From a checkpoint of a small transformer trained on Wikipedia.
Size: 16 layers, MLP 320 SwiGLU.
Architecture: RMSNorm before each block, rotary positions, biases, untied embeddings.
Each number is 128 + 24 x the weight over the matrix's rms, rounded and kept within 0 to 255. Layers, rows and columns count from 0. Numbers have three digits each.

# layer 8 MLP gate, 320x128, rms 0.207, rows 251-287, columns 0-127
141148085145128136125134083138122121180179134149110123104133110138182107132166110102106112115100171135111096169118100160137069114109137138104113163106104147127126135112132125182113122160133153137158126111137133116107116119089159170136126088120160107141170119129150096115112143134115108161117163102129127141094156112149156125124114140118127113144163073134140155076116140099128126105112
158142099124101126129137089153113094136138154131128109114140151125125142157127147090144140099148108138146150150113133103135107097129117127096161126152177118114110137166137147116134118137126164101112165122135121121150130111168118149094114079153132130186135110102129115107141189124145136146127148143144126112110144130172123121129093076126145100121107095142102110113144132043128133176138
121121127135131096147119053114119179123128150105142104118147154183129133157036151101130169132094187126144102102137121143181087159174119137129103090129141178170117113121135126092112123126105112155105161145166132114094144138122127108108151136127115088158109151087119084109099138121133163123132173154135137077108107140088134096107126121143139126099117129126161108152163118146102136127136
124122097159134145104140140140153112079146143118161135106136129130112135140163141142081113148129138129124134127108111129150169125099170121168148086134142161166125125132151100099153116106117097159149119128140128139141136128168144149104109133128173120121131152099147085126127103169110132129145126091143092078146124128124109086080143130136140154145164133138137118098120129124124130154128
119089167129135129125070150125114116125112200120123128132139104148110125154150119113125126132104141107132118192113093126130133137097127148161087141112177114103139137158116126140132119137104147166099133149176125085101154117120130104171155131160125118161181113112127151140126105113097108126117121156159125158096081122139145108114105136106100133146177139141109144145151131127123127139131
126132082102148077130124126130152114122121124120113077141144091103124124097145129121112122095150161158184133145076158147156129162146130132139118128105109154162126115142138127106118136091103100131120176110111159119118085134154136114123097113153140129123113076122128121108095096142105142154127107175159137168106101083110144133115111097151130129108090101144109102098154135118142067150080
116140105114123158111155149121118124175117128114142097132148157117168144119178149086111089089129087104127120144119115137176113117128118091157167131166148114135087098141107121097125162089150148163160114142152150122150138124129109128149109096065110133135135136118152142122155172093136124143144181141120118142108090092143133129110144116091159114114090106114111116116112109117071156179132
110145123168119096177136111140148119125138140136137124115088132113110157135113131126153101101123078114101127154161133146103139174129138139145121088126120106157134145150139092156155172135136118111167115104126147140143087142161138127107171152116147118151129159146128124123128117133157112110149151142093139131116114136129149102119114132129164144120150113107139127113114173161168079203130
100143084138150114127187141146155136192166075081148093097089097135133123096124140159149126094097130140142151124130108173122148148124103140093117132113128115107107158122118077143123128112117147161112144097149139083159128131082118100143163138114135174100130130141167161126119145102155167153137117131112140152169104122139105101124161089106131088142157151156130139110117158156095113108144
140124094173114127111144188135104148136114132107120134109054141125071112131102102113093107133124145140126112148117100095118132147170091104109140082129074120120152110133132171118144137117114097119154127123120143084143073125147084150148147148142145143143113126131159085122130135113118093126169106123171118117109086156098138126135129142108158137138103145127114137183122139116172097127126
132146167120113129112094103108116142119104119091159098157129113125132117139112152078141143134116153099130126118089134113158148140186139142138143126157162115127124122115154110151117177067139063116134083136089151147092138137107159123117139110132179158138124118099157108181117131152151124124161133111153104132102130148116142127113105131148124132160164114123111077138149136153112155156131
097135125116115125102150119131115133170129105166144155138139146180112138144070135131128154107110131146121079132160089120098145142125150141116134103109150150167108137109124096140117113157127134096089112146176130126145114171133144132150146118152146103151142145145142125126151123117131111172134152124146174120150102135145118114154126125137119108127173086145114119111096099120112117121118
125100101164134108156130123114125142100140160156129131123108075118140123164148160123132109132140106132124139172141129163127113152128163138137121172086094133141127106164131087148123107164138119094121095121114123086126157124156133105173127150160111140105124142163163091116124158112121126180142153111110128174098167112132157111125149088095140149113123115147133131154142143109155121144163
094107116155117138122164134108122139097124124121112138122138164135163097133102149109114160120153121119104084125096138114167104132097133088109108145120152075123135163144074139152141181181137136126104114133181110118161122145114118107177095120099097144098158146090109070130123149135141167159081097130102144110091094121071088139095200108123160105087123133096091150145180124083108138102152
136139149098090156117143156082116106137130132106125110154118155127107098137102110173123123115095135118133126177143127105109105101129089171072118145130108144094116125120082111197149115104112102105102156111126090128104148145106169113131110135149123112118173125149134138116111146114120135182122113143137100126100120103122121127152136110161108160134083135101102100173123083079137147128118
134144095154125079083135110150161123114072128114126112119112137111151105123148109120096117144170152108123126144125089139129181116142107091111157105119093127116170152142141138156173156164124115134105133148142156099140104143167134093099123084091112132134144115108155124123139153130136171129130136143118136153131164131113125086139125128137117138158125149118139102154105145147093123117135
115127125098093130105138101140158134102144136102117102096084118117145070187104096102110105089149141106116099130138112126117090119088129141129112111161178156131080146113147132127153142126165082113131124164159134121113137198118107128162150154161114143161108138145122099066121153147120123097095117190098150154115147121114100130146134150138121112143137138142100094150193095117137116109154
123146133159118139136144103151078160156117104133142124151090178142160134148145146116196156101073138126142121120140107128150204135144097126157167118148124158138140101157153144095106122139139125132122095101146095121154124125140158108165146066103134075140102147114160131124134163122149185124123123143159163120137135095129133133141171138135126141092146088153145114145099140109078184166193
098090085161121147131153108124090175124138090153097134078073130115084139086125141117170101122121124131145133092136098100129119111137111139157117119111097126177123111118116155123106129175132087115097129131103131134123164133111164100169130096136153109170105125135109133132116102143124126098155116096145118103126118128128110102192109122162141108147137119145089171114140119121134090098095
134142112138091129142101150126143136120111148111093134135122168117150131169092106171180149120131118135116135120124103126173133154108138094110135116169166145150099053150132122123113095088108143114159117132123135116154118116116148133126120136105117095122128156110150186136134123130138105149117121106173122134182140151102118154115121178133161091122171122124123122131108175149090134138102
144104114170113153087135129137196125135151097127137168119105114132125125160141160126102179173123116061162156095150109107145162167084148121117145161133139143167127131147139095144108101121077157128090136070093099115170134171114161100144175120142132118152090133128161144114136138107108107171151108120143143123100098133139137149135126101132141120105096119080132159124171130110120109136156
116069142113127127098140094115116092090124100111181115141128118142145150133135157076122130112095168109138151156123112120137104151123087128079117111129127090157134119105114141184101174132129115141118161179103145120145146117121133093120191098153145142098151098146116127131120174140144130165121144143140141145123141144119091096141095129127159143155134124142075171135087102113106153161106
121117106157109087151113125122098149166104093120095119167086157167146116108085094139133106159151139055152115143143128074120112158127114166128186135116122135094118105123130132126128122117139147174109101142152091113100072144140156122151134167159119154146079158100155152126190071172142150149096140110154166095134037161156130085171110132117128139123110070105158154127092155137112107117142
115115106117124141160127156198143141143135160126160172151146143172107151171127141146122157140118121156129105130156144125099148130136114112149140135131115126163157156106108119159131179108140116131141104139101154102157122110108178115127104122130134087120104126122113128129110122129124136152157159120140123090124142124125147118164131129150087080125132120132132149130128123074098141101166
139119107164166156115138113137118143118095133080121101120174142101150134165124110125162090129131091158148126128116147149120175146138115133106123155134076158160128165125112130094126136128150131169080168119138103101162119125118129105103133126122148183103099153133135113135099067122122149101119163144167108135118124100148072082146092123121168137174126135169115129115108169170079121177167
154147144151168096157113059129106154163133139159111100144141133103101125162114127108055151127165121120129156174138129108116147082130172106108135164137147140129157151161162063127087090060172129102105127097118081135161126154099141115101131084123105149135107128124171143117134152126123135107108123162136119113164104118133126100152093095139133074125139108119092141153148112077153122149172
104109134149133133130163182141142147113129152100141111082105102152165117167121117154158167184124118137119131154107105137128092153110153108114138145110141126137131111125179168123127117094101127133123129097109171133160099150099108116138141157127077113186142131105131083117110125131114119128160121136164144116101145132128119150134154100162168151183115098113118152141152101103135083129173
102142100125110112095149124108121129109176155101141142134135131146130114130142118120175151128130095118089159092118151123155127143102128095078125139132132129122101116141135102139115109144121119155108159082124115135142119137103123163141137083114088122160123097109130136092158154159150150150127138128091122146136092105117092151130117176117113152124137126159138115160158136117154120144133
133131156135107150122117110089099119078101093113085125130150139128170168156124113149154071156149132125128130108112124132138076182144126108107129139113141138162137124094108141162143121141146102139128129122146156140165127098153149102156113125084112106137098153134135139124100136122111131093123138098128093070155129132132134188162127105140142142118158136146098102152108156142130129112141
123154124124148144179115130159087104076114097176094138118090157121132127110129161105132136137160138135090122110122106171099136155106138124133116132094094127146135125095104153103077164118136112118134116051129127154132124074109131149120154098134139147138152130143178100109134162126103123104118099103156149107112180143095135114140143110108133128114140113118137119132157105129133127111109
154110116089128194175164135145129119124144151131075101115155147164128110118130115134092140142145094147164181150131139104136124093144145093103124181121172136106122164112081122124130124118096135120109176120125163118136157120103153134147143131125139072113156151141136165077114100126099133129096168117147114122144115129116101128099127092184139117121163097128134137117136175116102097104108
113147136107102138132097108141123120147137136137070154123136126131142097146177148105092106155141122154157069180149093132133159103134101155143120138110130081149086162085163133075092094096143110136111082117126152134117165125122129125133075129123137144118132099160075128117121146098195126171112128123102174146098140080062106121063122120143129132104141116124084115156181150141159158114165
067165160128162120092111122152118145102147137119094118113130145131162151127121133113143158138154120081133128149141117152119150159120105133109144102113160078106146130135131113147073140101150104101136092180122148113143117096131122083124121101119149108157139090105123169119166149097098153150130122140160122116095086148165121171166121127117128139119107187136111113138160132158111129162138
095140124137116091087136106087124144138085127140133075144151117126159115151124090098170117082130113158185136142116096145177106100106140114119152153135139143128131154127181133123137167094154074108123151148167119118167152158103149099137149127113124132106101088151096115146115138125100121091153118128155109114147167102144141133129126127093129109138124103168166090155117172097133099156165
108142117119120119144125153137114144124121184135141148126114169121163127138135073134164111126092132116160123095118103085150090132161139113140122130111137137122133113136120126094113115110106133133144155147157147096109110126127086087073081118120133121188099123135170136097140136194131165192088191125152150106116114087153136110143137129127116136117064090152124137154147147114136102120074
127075133113140200078087116115156130116139178125134130129099177091143149114149112107138165164127106131136150167145141140110116122120179112112170146095152109135141127152079176164143107167114116131136124110159085135149128149127125132188089129107091104145107132083149102148085107111159191102146113105115138140133151114131118135102135160151132155122104131174166122118101147130111115108182
125108086134127120138124183153150141154089164110138140111134134133124181154148131162121107153115099152133142142122121117134112156077072124120083150121151129137115133096105103120115132102093082110130135100131144084140131104165158142122151152162125129139148192143167131083144143123118162114151164166192178122147143144103119098099121145160128106150125126123115146099129132103143124146155
# layer 8 MLP up, 320x128, rms 0.205, rows 251-286, columns 0-127
115149156115165106094180153132138087155135138126164127112149165097139143189107111175135128145159143161108119129114113133086140118137137123151091181099059120105123113128076122177126177191102105120101127115122115122107087098149120155133111155146142110165122148137130113164138115117105129161131123151158119099106137119144133099141148106118073083098167087140122160139123170095149113138151
103144119137143172164142111131152126100101137153097157135155102126119146121122133166112153143129134121145108128115107129098085141126114110117182178129135086162099081125125143108128112098155079126133153102154136144119180144085144102148113142138139142161111124131158144149112154084112160128128116115119109162116161127150125155126131121156132171130076145162127109136119118143154125105121
102150111077138160103079156135123134126152091131141116108114138113100105105139147103107123149155134173112108108115118125110161099111131119125094113147121094184096099127123140136130139155118130058101133114151123157140091124162152142199149126157133101113153099135135174141099141105138079120103143086165136155146110162145104143138101133163100130140158143151114116129120096120183132130117
128110118143147069116091143129132151113107127110141113111165130127149184084121085117170115157133132154122146122126132188120149110064146131120118137165105100116124131097143148118112140139105151123174111138077120123118144113139158100140171149152124119163164116139152116115111101121145134149175152124136121084113135143130138129128145123129087118158140131072119106129164094143136169123140
139126133105126115141167114144142151091168161169123114125159116144102160193105134131145108182085123149133142128106128128133130142099146158101119167117115138103136155096141159074122081104102146143146103127168136115106138092124146116144166119153127105158129099115121100096129101112132152107146144117140165138153137083140146172110087098123179193146117134140115109123144124120130132113144
127150140153123148133097124130153133162136122137130096185124119143100110138131154110164105099149111108137085131150100135138145095147105139122121097188096105108125120069119134101144138092134136108138082114065131138122055142082128119121140106095082104119098112141140101127175116153121140119109108130132166117097108184143094125087087104161146101099107155116136121154109111099113116123130
168099130140136138132103111117112187111130153086168119109127182137106115144136129138093141161127131110139113141116079165122133148087169202137144100113151134120137116125122141122094133118133150150151115072123123142156078134142097146107120111143121125172133114129099127132114146122136113146115089121127127118114139113178094135086134136113184144129128098139096123104140047139121136100179
084073135110136123097108134117081127149148127149140153149106113083130117167120121122152122100129125093134132140083110114176171117158119136115150116121155113163159110143088121117128135103111151081113168112132105115138150117124170124145157127156106128113108099173168089137134127152165097140131094089107142132113145146089103126129126140110098126133123142143104105136119148134135111131107
100120144133149158100119122139140100113111138105111163136139152079116136134166125096135119132140148158087095126113094158094098166106138164151107088119120141089139121165101152145135154139110150125107145149091126137107149114126067141108154131154124140097159108094192064115155129088108119131153155098133127136083128153147143120089106130130105160132113128166109131095082161125115157125105
160106159122133143099128087107114146158146126165132159132157130106146142106154179148156137157160141133141128133128124166098151156128150148117130122165132170157159143112136083163105142108167055152144104129117144175167119120142107119105116118169070126204112160121104113158130148110135109150137168127123119143119124157168071140168160138142130124139111112173132124129136125130150123120169
111137171135126140135115075123114138151089143118153150104106088116132121120082141147111118140079154125072153125142114138176114108140135058134121115147142114133117108106148119124172088133141148113114108136112158122138138167086131088141128134133130113153129142133101102124122107123141160168136136133116144154133118123120114092137128158141084172095119185098126134154126109061143139132112
162149111165111101104123119141107123097120122177079162119128145112155121169084112128118123132126158150122144165116102147147143115169120119122126106090150101124122157121134120096139098122130146157143084130142094135159109141091129132117180094148130146191134144112099075122141102172132143108115150145127111113122142146100129141148106130139107112138111080160143128144113112139117143117126
114158129147131116120128116119147147119121169079121094096103145127140070101149105105131184128129113135187160114151136095140120122131125191153141184101154097130114147128129143126118164158183119095106097115092155120118103154170141109124100135133161163123128106067097103150124130144148101143151103096155088139154153142134106131121126092137112125107140138099136147153121102117073141127110
095127095135110154096128052119134170138096114108126106163124143087114108128131108087144165136092144135169110163134121128090157118093111138095117173116100114161107137160158120116114161157159121108129132117127106117110147133126142129120110115141091107139110164122133104132158157099181115061094144106138089137089088107130144124139134129096148128153125115088111107088110115122143134090144
099128134150148129131114181109117130135086111174112152144152121139157106118121135144127114142132140115096118091095129172137146145156139132145123126144149136093147101137145090114109101136128123135142107185106140160116118156137086109143105116161176165055139161124162113148101115130152167144146166121084120125159126145109143124107109097107120136122106135106093119099116138181096147112113
105115127148128120164170138125180115096121157136165127140122157152105084113117076141132149131139105099133127158180123140138137110101118122092137144118201121116122102082092132124122112133094143153103141170109127140121121094127153110112126124134139142137136112135084112163156110109130159137069074100114117109155092128129094163107127124091117134162127129111150158113126124120138192140145
103106130166111129145143114143099139155112105146160145130126087086132134145133173138121105097125132175092094113106185185129095147126128103128192135139113149107105127134108093100143123112138076125110109123151072087140124153111111094139136129075144180159094165133184101114116166144134103126110129141087094160107162097163085158101132091156105133144097141115075132087138143124134137144150
134150161152118136105129154133128128159127114106109150144154118115127149125143127145138151140142106136165144128190169129099073168127145132100121131143160101125138080159105062176121118138121130156093151080095151141142101138121105146132112131140102169117160130135087146109091139110150116151130106081153100132068079187134140099116115090076135187128141123129114139136114145173149125160196
099151112107132163167110097146143148154120138119155137133135115129102113137114142105114134096102153118137127113125132105093121078133143146133182075127153148088131113119119088156165110123111142165125120132116141109140166092123124143145135165112121150112109146122110124119120140117157142074123138100111138121114069105171132114129101074154088127154145065082098129118116131114158132138180
105116116101129085124162101118099144129122103097151142121109157118148121135115139129125139112148103128192106137145124110091151155172137139122120183116119134124139119118136089140164100136119120169104127105097101106120120100087135138123105153121180104120145128128166116162124103177125153121097124141080109115106139164144120132150161130077131093144124137153131142092107059128146118087141
126124136116138139100128083128124123156153101103123155141123092090170118142137136156097089152143120126122184138136160131120139096125120185174134134131122166162114131107173108115128089120125170132184131095105131134146123129133149148086130135088121116113121130128127111087099110125147093146134099083107126131137110119117125114189151065113133132071111133102141125113160142148131107131097
169098121138152105111171114122133106097096108148138142099126156167129122110127117110113152104125106152106173118156101110112120145117106108090106137088162098122087183147144099154117116136141079129166169139145150158159152087095111152132155126196135113118128114099123112172120132139117127092126144144105121158163166146146073122157113107095146147151151144148111155117128159118127136130127
142133089096072089141098102158123150112128163144062155167117120111147167157095129128167071114119120158141147127165145123089079123102134116119174081147123125194081150068181166113135101141111130151094157149136097126106090115133088163213129144102109127160146160139134128159147094118069110111093141140146155151128120147129152152144106117149143070119106152131128160123180119118078119107112
104113121135145111111126145053111130176124093149132116090069097146135125127117125150057143108120158168136107136120094165129105129103117125120111106147113128130139105129108144076152118115108095069139153143126141148130151084134118157135152145118134145102108127119109065154138127160129167116154152151084144120119128139094130151127125128127105091099113134153138111168161162119124127144089
169094137145158137102106085100112097122064110147123153085073085128158088117124129104102139125144096139179129163086114101121153142137125175087170147146127165148164183154088107105114112104130157123145130138135132136178116097147134118132146086101147127090125115135083094105166128114145113111137116084154176163145130123112112138145084155101104132147119139124146154129125126160114132122139
141122131174152125127112125124109117080190090120097154140068139150118154112153088124068128089138133105185131119118152140144100172154126148142070120148156125123098113098090093121122076138125146105136082117184123109151111146133071136149141136162134159147103119113150084175129179154106136128122119113164098143110109132149110117110118085170158074101104138107085163112126152123090116093130
132108158102096143165149152127142118136144122094108123096164087159162144119114139123141146142112173097148106154127080127171128151138112098139167114163108074130076133117124140121115122130134110129106088175126113144114146145092128130114157157155087124139125144110162089123086116134172140136131149108151139142118115140130143112146102163141166130142118116154101124143133145138168096119165
108107157147132135138111076159162144129167153160105121077156114100135135131108149113104123113120128140103104111136145078124126161149142129157080128094156114110169112184117148137128132158154128167133137134122134111116114154147153132116157151095148157123130145160131111111147156148128112092076156129117133141127110137115127117177115150099130164124124082119099136148117128134127082132111
126186118101098136129126104109153183133100094105145137088126166094086136078084075122117114139146142152138135147154139123122096140124108111112130148099108137166129122160124143094145113146166120111087128143146154142124100123170163155150099116110151102103109147077098097124085140083104140121096151162126109166126144150075127130130126138145101143138129133132154131133131121149134151133163
109148165122155108160114127146127089093177154172092121145133139117136121117172146115132131111140103159110105117113143161114171073161112100140113116143123094118141141118128126117126143127143128144118125123159145119149127141153099135129135144099136143147121120155174184108154146174142155112122107122083167142127170137133144095112136114128116154088103115141159140197111129117179128144141
085116150132082129135137088115101133123123134115122149083132115116154149131101092126105140131106131135122140109134116122084131142136114167144140129127100124086114132102123089148114173130101116113138096153125113119134069108065105200142099131110130119096098107134106143159119104111125136170145145078139127154142102151118125161080155108147104147120149125127129102122168121095137123115155
117070125122114138147124159136146071085116089125143129104107144156132158114103124147128139134118118145112129107106119082129176159181119127096115125165130160109122170117161144131172168150158125150146140112085111117124131118133123143149125140130134114091132138171148164139131139148120095149168125101147129105131132132138130156089122191184170088094090116135155128122163109136143095114149
158116133155121154139134148138104126096113063159125132132112089146166138134150165136080140109073117135106113141168137115131150140148175126122121145113086115165129128107154124104111143115104132137138104104138156134082071157159144178122201158113152135122128132113098098133144083142141118122145148125133086069131138127134124115093087134122115115108133095154146122138125172110127137124140
124162137127149152132127141134099108080161119150133152060139145143122156149115104151124124159112126092152120156138132123106162138133100116158109138141163110164123201146161158105160166157169181130144156099108119074137133124093157111141093103105081125144139134099150121135134125143130076109071133128148133105075154133113137124103131114165174142131114127111137139093149149126119155110131
110106131123120161123109191141145111151115116135122111149152097132102099147118140157124157097106162117125126117143124114101076148112120127144069137109094172140111109171130118111123122100128072158105113158130080144118112137101104134133130096092139136139108155141115144140118137135114145100125078136157147125130134138143114120110111096160092108134126080096143106076139119094152140126157
085182141143188138132140114139083147102146143123123137086156068148133106098098124107137121147144138114152117147136106103149145159116116101123145174131161175135146143116131133148080093094145134139148097089097123131099119135105137114112129134117148154164141101136129137136101136107118109158109156098086153117134114130122124143127140139098094109118102102102172125138107116110114111125116
# layer 8 MLP down (transposed), 320x128, rms 0.191, rows 251-286, columns 0-127
127130101105157159137133102101126168172141136129147184161110099143116172135135124132162119141076163104089165117071154134138139137148118154133190144137124116139147132129121097170152174159104159150123127154138104107123148133099115116124176151119134141139149087127104171135112117137131189148133111139114109129120142092147153112093142108119125091130137112142064118106144137123129127116136
111097137146108121151123124149131162106097155119173092127148121090179108135139148152107098105174122101142108149136102093130156121139123112124097168126105075149141127114120133135103139164142092144144089094150149140142111123097152138145132097151138107138138123140141121163123159072127165124073138121129091138102135057147146129136096165135137134166129110131132134134138126169141144122131
136147144105116162092089165130141111117117096124111149153170170113111122135165099114123096152136130111146116124129113110136166100110159135126158161102125100084144116141104103137148122120087096170086107122137101108132125134154156103128163145135127167123108115148122163128138169129149147137129102112095142171145135136132072107177127126135142127138140112148101141140144214091124118174160
098109086138091146177144114089132125111143159094096135144093102133123113101178111136134151145109125098180186127144120114108131102122113131127126151185144134142117111153158099141163142122107120159136122112093110156120124152140164116141149137136139126152126106095167065118137082100135153138125154111093142114131111104165114101104118106088107086131125106112137141110126105151132138132121
133144144161115133141111080146119112110129120109129123112166156152151130113124134139193185093124140169164112146183143147136144129132140130135119120135116090119128091106112138126136110131185147111173154164131177137084118147134117163091169096080140103093143100155128159124096137142099124168116137144153113087147157125120144133165142095121136132155142119126129147132123101151125108173138
137148131119145106105143142111162082173141103116121109123106105137136148138142121133147149173137110111102120090152116123141165118158135134144118131086131169130135161113128122118122110155092109106121136120082097135149179082126178099126146153123112127125140097117123142118131141139181132106140084120118139140151133054131119117120134116099098151140110156081117115130116120107129160101087
112122121147104178121094124126064097127157128158117128135093141153104151149166110136126143116125106120184110140159117146058160113114159118101116130129094122117141118172117097154101089125133150140157116178121121120128105104122102091145103141125120088123128137110126123095136146139117101130123151114138180107122110091098143107128147121135093066110158104146146152112161093154146122130122
096176159129123178120172173145138140162142134126097123160100125120119124128159163132132131126121136149132097160141116141153093143126116167101133127116116137092133137108131085142147145141140107153142143133110114145107169109129170154142115111152093112124121144167139131089172108137133107181148088125137139128128134063136094132115139114157165114115141155113131128107101170090128125129156
109103138172123145137123076099126124097137120149128172141133122138122130140105115139131142118141137097104089104138134131104128125116146121131147088095143125114091146120123110143103126104106090099125163092159158174128154154122123132086086132102135132112115165160114077135139094135124081128114131136166094105103127078141128171138114172170158154144117077092118077139129118092157137112123
123151170162145161117121083150159168159125098103106129134161128115128133147110120124111143129118154169145186094097152132143095116125146165073141101125110136132174169079109181145128150142134149137154126084173129097111135130106123126165130152111116111126144173138119191125106151109096122089162101134150151135137133135190094135118140135110153161142129097122149185143126145125121137136132
087127136107105153147121142130157155100114086126124137113110113133150147118150102163128112122158131095123065120130128153100127090134069095137157102122119145135101143121139161155149102150116139125122177126114127127128112147088131173166114154101080143178130143165087167115125112149153096117121114110175153132161106089123095136121128145154139142178154153126142149194150164126089164115119
130157145156129115102123142176139151153139119152142103094153116150101135149155138139140121136137167143107145114119125183106152154122135122114102118136090118146172135096078110157135149120128146126124107086102164111117111107131144123110137140076111107144143125164183132086140109123128142126128104123116139125133121188096121064149117115144142114120174141148079094134111128130088117137135
106110096138132122139112149114107084128112149151104156097109113149120117121108140131116158118103144125156112169156147125148175108102137115148110132093104073091119146151134153087084115100077170137138183141149075118141129159102094141096120144133114156141158139184114109120111130133090145107106144137163136126113100115138112111136127150124137138122154119111142159126119161150150094123096
163112126149117152141104119131173144122126154101116161083135137098125154118161144138134110170144117133147162086110111113159160089120142151138146151115115119136122122095142150127152127088140147132147089123122139148154211173122115109135094139131072115110095112116100156127136160165072125107147123112143182129160146134141174139148133125154156092164183160164120141120139131119171153102135
152088110150151135103103091139152143103098158100112119129117099141117106139134177094153160132135117125124099136153137109126107122161140097155119120123123104119116151147183121149142141121143096152085093106120159145151106118139126146150120114114148109125109161117106154147181141144086123130114121159151168141079129145144163110135155167126143135117114128122135160144124090143150132135085
143144148119097118136144145092176146105146138101111098088105102139140116106150122112087183171172141093153143165160125122129113140163134167111130137097134130152128141104140098156122103103141099149110131149101103111126119142161137126152110093108125136102149126111122122114133096112120118120108115140116143129140134166135133150123101108079146095156116123149132106166156154122157145134168
166141137113126146130140100142173171088099107120141113108126128111094113164131132108106131087106127144117102102114149149136114141173142130063083134149140118182109148088133128178152113123150109130156130119131150153147170138133107099102090156162134114148137110160139096119165101136125160093105158140147140152141130134142106120138109104109080122132122134135119044137168114188092126121106
176117139133098150136124115111146106081120113123104102154142093117174126143130110148140139159161167142123116171158120160132057116144144077120137121144130128166123110110115138136132104173109128126069147095131098169094088128097135144129172169148063177178113083138115149065146110111121145091165138154132144132107123100168156097098146142147113110134119140103111120136130096130148098146101
157139149129134125111135136114143098145080125143155097142146129101182117129149159130117109129145130131117114126118132137131114112132169120147125148139117084147115142157112130119129139068140076124128108103079138137154087119139134118180133109103126093140078117078104116151172150141115140181102145110103098136116136078157141118144147138135140129132105166102179136137149165170134100149105
110117175135130129187083125147165131133133113121100131134123171114158118111129125131094115109127117107108072120127171154160130138134129130127143125122125123135119135148122111127131145136137130148131119170111107100110135128097093103141144158139163152105144145110137152118095124124183153106157147104103140164118131172119124124130128142118121150117146094107180126076131131148114179083135
102111125128097117149090128114152124118118097125112162122098159156100123135118139101166148122134127129109067092113138142093131120150150105145138123154113183135118121122129161118118173141098143120087159092176125142104137117139131169130097123142123185140120148150144169134127122111132176093127142169123126157129162127087130096151141142176135102161114157161134161085156116132131155120125
152064098110107160132107091148141113129135070167147157100091134109124125095106114141146147106100125110143142148089106086123150150108178144087062123100114142132169127135165136132090113139140129154130114122112140087122163147137108177122172127143144098135127150136143119139107109092108139162103109113128135164145116142149099127129139105125098110082145116150153108093079087140099165131144
144096182159092103133134125090114102103105116115087159130079131109115094164097092140126143145126151079144142153141086096106116145101077126124171100102092134134166152121124105119130127155158144153115130074144095080120097144143114137170128115120132107190081153103135161099139125167065135103151128137123179149150114152130080153180132142128126158163104114112139108134129130133149175137040
128140120156166078118158128119148089108168132157115140145131127101089108136109139104121090133167163123133176094149190133140170130126159098149114161130162118125163181144157147110112093103132107111086106155129103141112167146139134113104130124111145147144137154132141196131131133157144107154098122146125126110102153130126118133128143174158142151135133118147105105123092131165101144126104
118142080123123113100143180126088157151182121110152115103160120117121136137121107113127124148095127168113148123152117099128110123109094132138127145150105122104073156151135142119136119193140148142092129150115102101130191114108091149131112190182116079118109105117139147116137126131141164174148147166124128123129152131135129126150156135183148121147140113114108128099128132118149128116131
107105131148126112109098165153116188134128119124139149112142148083160152175137128085144134139128183161092136144177114112138187150145125144130107133118130109168151149137076154117155107137126148083146111121074118159110134132131154127149128155128149116112073139141132120080093125122159142110124148090123071133140159117117116095123117189090150091113085139141116122108117093114148117067154
150125159101156128124147165156125175101131118106121120138126149140118116129096137151102169111124097185137118123138140146144100112086103108156109131164167141138094099132127142148171105118132132097098130130112105102159116099092139140099084128128142108091159119155107103144106116150118138130108149119180090092126169167105185099138092159119100098127118114185110125110134135145130074130124
122121116141123159102155133152157135167130148151127136137155120138147166148136127127117156124126153118142121076140130087133103096140140153147126141129153133120109125146141105116125107117126088132099153144092132123139140152170171133151128146157111102153102128180135152094203148138146089115137159103119121132107149112134133128129100128144119115123121110130131127146084170116121085105143
133146130106108221123166103085127110102132131141152110106096165097127131118103141107116129106127127127141157155152121153107132150100074139168157158106127127093115142147120151110173140144123093102142064117112130136148170111098123140144128139121176150111110148121146156184115132131153108113148099118146123147141108165126156143108175083139105147139117146166104113136146126125140125131115
167113130119107125114153142120152130171109178118127119108145132149160156134086134148138149122167139126154097170148166129120144137159129160166166108108091132114144165155150106124122113124121099120130115137126141083134114138150137105130123096119098143156127132113093132126147164146149077145149118105153088107154124092162124161145120179175129116114161122128090071134133135164114128172148
096134142138155073090131107118070128142168153129141144134094117111107155121143120114144122151134098109123138177154086128131104169115095201118114129143132105120150156118145122128165118121105124134116132118106110161139145119172158147132094177139115124151152123101087135120090112139173101122131150090130106101139164137102163122096122140168164161119092125141122143117135132148154123123119
125148144139143140095140123133142148152122144113163091124125091139191126132105145126118118129134116186157151099096107151110115111136127135209161123114148156138105109117111153138101130125103133127100102132133153147123174129140094111111109177156101141106170113113133162127086121126104141109144114190145097152166145129183146101109114141134133147120161133137103121153116148163113151101135
121139139126115141082142116159143140125127111129149161141149158110094105104088127120138114132125138146088150188147109153131079127160124139156125106089110144179133149151140131127138120147143134123121112147110162136086140100146112184141189133115120151119086113129137087157118130090133055128142183150115174119109162125137136079105132109140159117112100114130101101131118106150100065143107
180115108149089115138115113189117160126140131204111178143090134127108185135149155082093183115090143146102094109134127105144157110104088176146151153135127119136165102102070139141157083122154145123147154165132096106113131091118102141141102171135165095141081151130142131138167136095145123092145099126120140118093147070141138147138126116168125121171135112113123132115127106123140127123108
106126124124160111145123105159119084106121106160103143147157149166119128126137130087108127132112137138111159112138109139119133093133131129123089135118111094144144172146124139107125155169103132140108142107088124139153146155084085142159119072145156142163137140147099154154113156121168103171084201106093125119115101120158147125156148127180090110108108103121121103123131151063129093140118
151183158116109161127114136124152133136120099126134120112142178132101140139132110096122114116138121147172145099115124066177112158084131128145119126174127146102109103107120117125143156147155125130126128159115115182179134137106082130118125147158126165120121139141101124135131133140141113112118123112119144130113172148151119098144124110118086120127112103182146106139082119132064129169068